Part of a small language model's weights: vocabulary 8192.
Each number is 128 + 32 x the weight over its row's rms, rounded and kept within 0 to 255. Layers, rows and columns count from 0. Numbers have three digits each. The size before them is the row's rms in percent of the matrix's.

# layer 5 attention value, 256x256, rms 0.129, rows 73-122, columns 192-255
093:135079147141066145105123158145203178124134069101114109165127161129125163126167133111096107071130149108163167115123117129180126131123160083133104134116077136091109143156111076134102170068133138
090:073148094164133141124113131171122152155095071143063118087122107084113132197128198115122112147126140134148110093129184112144109194134200090031153199155146173092121137112142041113142146127131081
099:099117169153079158093082121101096169120150121146110152157110111127144153118156099077153123118243135116105130111180162061152116089119100152137109161064142077123136147125103136099107091116149150
095:131105156106141164183145117147115149129148167151124094127123101088053116119122157112119121126103103127157131081188121137031143118127114225159118106152117140076110147163112115158122092131151075
097:139096094062101101107093141167143153089102141136147081133142139110127153025080146105225112069165113084117172071092156107128132127119064141116059099171136192125139123183116114090118143112151079
095:096077140103182127166140109158095194127154101141187141094115109068102114115136149175099140166116105102138138131099094149173143092109192077104155149126091109085078126157128091139135048156107174
100:095108144099057115146133165198159115134164164131134087103174143122104105127109195123150091157094130077120134132161127154171089142148210196103138104130108209122122088140154114125122127131171075
087:086159128059112165162134165159160112181111172156084142153148180094127110133149086131154131192123127142144113096170167151155166201141140078117152111080143132138129162082119118124149142124118120
093:098105144078138117097116132162125178104093116151130062166147160148162152126141112136161082116111107152086092132143150175130133157116074152129082107142113166146092095115192166089184108158135135
103:159187141082088117072131115092175120183115127119150100188156163126103128105116046108136131133156169121151102151118093112178092144135131166126121114125131156155132111082170112123103138079143112
097:122136093069133144094178147131111096177080132052111097164118132146137101133131137183110138126085172121116131155145187130100132147160089128075172149126181185156144109145160122111098113156152084
096:177135086134177101131142104107122104128088133095149165076093111180096059116151090171137112118141100161137093112115135140124114166149135112155135148111106126177202067118209158132154131189076071
105:083170093133174170164111117147053114179128154070105106104160160109157160145144069159130140197177142098090095075155130144122105143116112127097119136146033117113147103143157172112156151149133102
090:177078132159151190162126120101154081118113160112152129169107116118138101103111101065098148207110135151162140168064158162131127122149151129147208129163093147169114142171143140147123137108146102
092:144131100174182108138122104147103161139096061127153132124143059112114172130067074124129122079159196130158132070090143111073174100126111155083122108129156172111126101154170071151140186131214099
098:089148155139136161186121120162134102156035133148095133109135139195106150123153090148175098122180089112107106113188116120147145050136150137163159080086119094111143073127166194106151125158116099
092:112129150144073118083110131113145107102146138136058175185119124000136170132141062119211076154124107122089122153165033155170177107170111162140145126133128088117085150115154125094104146136144142
104:093151130138171140150164134111189103148145125179136168146132147080102160130159107103140155156068086090071126147118134142135105106131142174132104111149150111113146106079103103141177144093157125
100:110208153130113160062155134138125142141138149077184073206065163091106171167149133152116161142141192136087074107168094139150110173149166156027204152158151125137158153120139109134118134170069109
099:133104110121106127089112135148089148091083141055089157133131123141100072131173180137134118085038125111188129120117095154170145112142076107131138066146117159109113109119139106120136128170138101
091:163149101129141136045136107151129119146131145164135098197052104133116160101109104184083152113141182162120114102118154131085129185189069132117144134137136103113100076200135176234144120163096180
098:178116086196081098093137081086141160141157080104135163157120134121089126110166150158041102133131165133160135143075106101116150138133103100145102119074128167155115137085164165161135141149145106
104:056114165140147191161081150160118174152091128095101128155129190084101153100105061032124091131226145155157163149100156129066156114154109074115165143101130108120142158130085105084124124131199178
096:154134097158139090067148125110129123115080172117078082111148086123113104148134140161168084174144134154125158116152087125119090135069090138137174113124117079123169157125103124120130163132177123
093:141083144123185126133150064101163131123128081133117151093156097157194121173105147150130149122139120137216119179141122081082165161104132101133108073112137101148193147172145088130105179104130126
086:120145053139112165108159144207078064159167151127106120168106154120117118077094118149148156151101148132124098096126173136091118100132109055092096145140105125163141169140111133126135078152132039
087:109121110121123148214118161147120111116152154158165085077109110060097150175105110113089157169159156143140125129088056171130146136194224171133093144107145134135104110141172136125125142134130146
093:151074123117128106047131123079169121103109085037128097177096092115114109147063142117144109137133098095163163146114128144146089076104111174128125054144119207121117121177146134129089109071116089
088:114128173175151067139119115141127181096128102144133119064142070158149122187159171117126135143136127139140175127167144128167125055128126129057152128068148094101146164137153099146204053163138138
099:143195085113140044125130119119112160125160090122077126184149109079126129138114136170154139131133138095094121069109134140109161075138144127113104108102111104126191162067118179149155042109090127
105:124132113114153124143080086142091106167056120089097164115137109138122124141162150088175136196144095087110130111126118138102124145147107138066110127097096143131196125030146083126129123121165129
099:141139161076152098188115085118160146125119108146079128067123148137112114197191072111166091147190159123149140168139129165154179121126125126091137185163127131175156100097137167112135095152126121
096:073152135143108130169135129085125118131142160163145124087152116042160111196123089157132134142151121131083163097148115114085140090164176192173167110139149091117099134068174136142108143158161097
105:108167139112157135192121172140151070095092120173144158141091102150096120148174169089148106140157135183182122190106114155176124122175210157129154172086151096132165124153126155080164146118119123
107:201103115156079129124160134086094134134161051123149120142123135128116085142121158109080137101166163114131157131165141184120106098150150143108123104112143140081112128161082160124103170139178076
103:138179106128134122086115104212167143170124179129203108107170156106090124143098123148170130128146118104121090154111098152139166106127162157143112123132128097100116158129153103113132111136130137
087:118118146127099154142123125101120144184099153167138119091141086155147146084075184140110154114129147095165073123116129116114140091111166103100139149114079199145114050124112077127122135140073109
099:145176108144150130162120130088137132139126217147114101151155086180099132136130117115137123153120167161162119080158143108130083120106186165085145118144097135093155116065137168123150128098129096
088:095160116113152117154137092135068107108077102092099137070161129156142142102135110125205109179150105133103120142194120152155087204162122131126098104187104107108169121107149087173092099098172168
114:168108124151138110137114135134071165107128129072118109132160139076100139109113103098177114131134128160129111091130166098134095172070104162126121182139123129138149135096092194094126145182176118
087:128144093082145146170107216158130142115144178141071133086110127144108110116127065159163134187148112067106087145100135093160084114113105114131092142097159120134128057129091164161105131086177050
087:102114128217158152101116108150116133096061083160146110135076074091131181115151132134184129087099081199113118168124133137123134127114139153085158096093100111139158120102106099073161151177127130
094:114067163124038187097159153106094096139144107130204108156089115162179125130172196112126116126160121148122106147160053122156149120126157099123169132166159105139176146167080085151080125106102143
088:111106099129106083131138144161108155154130128164079173125104239180143168109139162142167110099138163119131159111191149127130152141097116101092089105163105172094070111075135180138163106098096136
099:091082094154176149135118166097185163145096076102141116137139118169165182086137141172127126081152119134153106077127160183101171138103146074085121103149174079127139139159132108133148121149107117
099:114088100220140073165173121126092128135068078121164148130125137105112151144147110118131165148085065151091113131114089106166116100125128141120175100165090150161152070195146131143082096118093065
092:174083125105112101164109140108179101020109153130125157118107142108149138096090137134126122139140123135119101165114136159134104162174124126115112220156107110140084155122129158098105155133144117
102:142128197108162172118163107026131133121110107108113124112159128071174125082098197066152125130122103128118102166066117118102112156100135193109194103125146153093106076125080137060130169116133127
098:089155173111125157136091131113139121141160123116126100108119118112176172136154109093129134111133131138133129122200094134165202106153116149170132080133150199145138168105140146110133127127100146
088:151114128062104058126108147119106152128129108095125127085101092147083146113123213090124114123099155151098097075136095152176115173138124132119138110065097067065120120111108126108160051074148141
# layer 5 attention output (transposed), 256x256, rms 0.113, rows 73-122, columns 192-255
086:120145125148159122160119134122156125122141113086146127187115117104153132113153110134135128098113160107128137139171108114100106084077155118116113098177110057131223111181137105145097070122127129
096:132123176117145102151131108132159106080175105141122128130159082080117118100124140137122184151177107145177153065156121109086082171140202104097121153108141170087137101150190132076137142138091200
096:111098171163135083133090102156158165106182120183074133134129154156144137138145136121086114115132155132092208201149137111144109129186077088116110108112172115150099096158135140132106088140123111
088:108100141110101125172102166125151171197072145128135033087155108064120154151127093125144069117161133112155185143184139120096125130125107152126134120134101141149083135122127133127182183175103107
095:115136181149113169118111100114095170132055123153167160132138082077115149064104149125087074118129131145122126089124140099188178104136099119131121129119103118111051095086122106122124105115089052
091:093065100114126038179157135181152117103165085144151113148111136074156127052108104150149145086123147098101167162054137198099121172157121119180138098095112132152129079105101116143141177113143159
093:060175125073065124127128207183160134150096152092157224095124088125123087129127122145129120092120156134047128201165142143148147121113183113171160125112135144127071078162157149104138084138125105
086:096085179068159145159153136211193144157217130140091096104122132133137131060132067132165168135193122138082080100188162141139158104097120088121159136060082177115112159128126141144124137143163106
088:045060106105125157087167166117155117115100132081151070162064118077174134083164154141144061114088136200149120150134162091108107126096133068055140118147166161136083118082169093094144136153092149
093:092167105120116164129185157077100163147162145123155110169173160163157084112106133119119167141138151114135120108098146131097098167147187112140170159091145127109101093097177159119151158104130118
097:106165124039133100080176168131093107120102130108127135182070055126107112110146154147155111165105133138126073126188171086143122140156136087117135159153149148187199162130097121091107150145098107
088:160095097112086123153154080114098176129167110185129086100091078140142129134107077163080128166165109173114102054126121062109172121155124157149143139097093189117205138065135142148092159108176150
096:109147091122173093127100117077061055117120096067141114099123104142076104094101203130080155178152170111108086177133111141073132125134098084085095142124123107141125109185255051139105115149078163
090:141086121127144127169138133072151122105080162086165192106082125099115148151110115061168139171131128102101074144110102141078168095177123098131184102094104079158129192165121073149110142105139195
092:142186144181169067162095151126096144084148109132108122109121144134129156157133116098123112079100108124101121117134104153138169096128224133072164147094089144097164105142115073120152175139170169
093:192073153124154149133195106160164118153181112100109143099161117170107070169150117113162095163158142108134104115124083159166099110147112130131170160153140150153133139177127116096083111164106073
091:096121054098151172010165158081111155143145146073120134110201082103122140172112122077199134159125147102128082149174071139105153142145108126141131124158130086100105132103141112049131154089073124
100:118125139109140173128129176201112079169111161164146096106162172119127167106066098155185175124081124125145078179099168084154072130107178141135150139157099140090141062115118161132174164104179146
101:097114111118145126096175141124129127096154123185136127121153089111124124104152115114125149176106192126119097096148139127147103207078111125042081131137090107101100138071082081109079138165109183
094:096129157056122170114154144185146138109081066065105113137129127147092112143140112116174138142061101131158129081117099120171135145127155154109101139137134125112173146073140136113187163115105132
087:101129097169163113131122167149095097063095148133114115115089155159134107105133111149159127105148165158106102108097128126133103112134152132063092084131060135105135116161120126162157131175156119
096:134159094144109139161065173128041175149141142110130111145155183104143147126133159124087128186094108123113126056093159102097126130147134125110146143075135162127160090071106067113133098127110138
094:124128141160182104120141100163155148126133084099115112128152131134136164091122173160131145140138092159142143132123143139085174173154147163171142176137072100168165169173132082084125092159161127
092:200162179125143097120153120114152180093142132177087128135127064175146130151108119150085139122144102173125118171123053173174118124150109120060143107111093112104115123134202100175106157187131168
089:169094125109143182068098113200143138117147055066138040123192104164133156154139189107138153124109166155164149125179122111084106085146135135110158109186148144100131151138114121138153104137168107
090:129109097140149102113208143111085050150112173139204154142147153094181086078153160154153134201114153155060099128120156195123169106151081120130146116095102097171135133104114064140096124148137108
084:067125113175164092160123180110137136151091191099150160089152090091139140089144092101133143121159106145139197112128099132110147168153193148088206171121119134172146085135149124141115118153147157
088:137108093131126193049183147156148136178142111084111127129085092120120102158112162138207123117147117114146118073147053170186134109185152074113142094159130092143114060158110136158092165118146154
089:127110116161082079095159094167151119100103116100045142098071054073125088140154120072092137145131155184183109148114128150122158129167114161122152172131185146092063154122168127132180105144133113
094:100139084103112124134123148107117056207159169155086114120125157088103146152160073150156131136096156113169095188117111097139120068155089150102145119116144136130073156098148084164155110152103077
093:173179163097120128129101067093132070151138130109044163080109086109105156140157192120093082125106156098124100086139095098124168120147146160072075132105131139096175132091128089135135161096138171
090:086079147123159195171137087117092085122101125100060106167143123144120134126137100116146115156118169156164174161133136124149140143108138144150164171156095112172146179078126168108175140118113136
094:118106165083107141132070115092127152138107103166125136111184135159092106158088157090142124151107081130076171095135137137151111135146111094125106122162140122167187097130108139103114189116200170
095:148168096137114116134117109105179091151106082126106116096131092117198101188149088109109139143067119089143081143109143108170147150144145160103202149164156104127187133152112153129062103043099143
099:113149096128151146158169124082113170121059130117074125171153109144121103113134179142133160091123088109143177135176186165084078135114188099148071130095161098087160149152089137141122138145135134
095:178152099157110176113144059093190116150102136184184112086151061100105135143093121125144150125149185115160072155132070100120128109126076147117144153092147104042093135112115121144118178156177094
088:170186179106138115143157120172140114164149160118169128082134100162112140098086141106128106082152132111121135144113151101109109072118143139129098102088135201155100060167140158137178053156128156
096:196066188142139109147123160050188141074092120097126141121132142145127107186154220137156181172096091131069069107151143171139148120112144159087156139133158158169116114110083110108142107088085146
087:143086128095114098102121106108095105106121102185147132082171134157055125094189136106134122206120113142066104218153133134211112156117182143122148167155127109081119116123147161159129123167101132
105:171135111135109121122119135065164136142117122124130127169052151091094170100120149073077142120148097185158135150152118097132122097108165140197150135147085074150138131091170131095111094124105199
085:093130204086160164157150201152113177122131207102123130111059112152153099089121097160112098201170113142176123191128137178159152131135147092173117161150135126160114082148128193123154133103124106
087:116200070161145131126077136120106151112138104155137155129152134187061151126107113141126137128157081108137119077175099117105138137167130140055161107143111129095126141149157115103078096152101130
088:086083092172135151125107147135189086147136125099157124063114137205124140151061165097066163095097132134076127131092179151106113132103116093069096127111141088147208142140090088165052150107040093
090:123107154161128126124094127111150157164136133069186131127138108111220108161196173210177083146177147175116131092084177073186087093154153128133099132159086138063144101066210135134102144187110135
096:131041098110145117121135051154146156118123117124126134149113083155138198037154141146102144143109124143134130108083165102128140077173120120099075095153134131119079106151144115103123093162145095
095:128089167178166080166165151158169133118062136146116203094117115167136150108152115140103164106133116071157129112145135151122120136081099099105109113086093129088083142081113074140126155108126108
088:223157132116117101120166134109198098113180173099095152124158118097144088090110129121110062129086130162105138120116126137090115129135126085146161109171109053157180119119149183123080148140152160
097:142095136057137165114124121101105161113124210131129124130096125121140185152115222114122143158084082135112109125147127144206135096082120139119192125131172091092093171117096155102104158103162141
099:075142147164135126129047106107137144152118095079097110106107125165134088104203120141144125198121132126101072156079185136115111118200150089096069103164180108155099147130125128128141116119100088
087:139133189156111086140094094125063107148152177109132080105160203129128139092131093091133124102132148159151142087142160162167119084117114135156165154163168116123079079110159137152134140086132042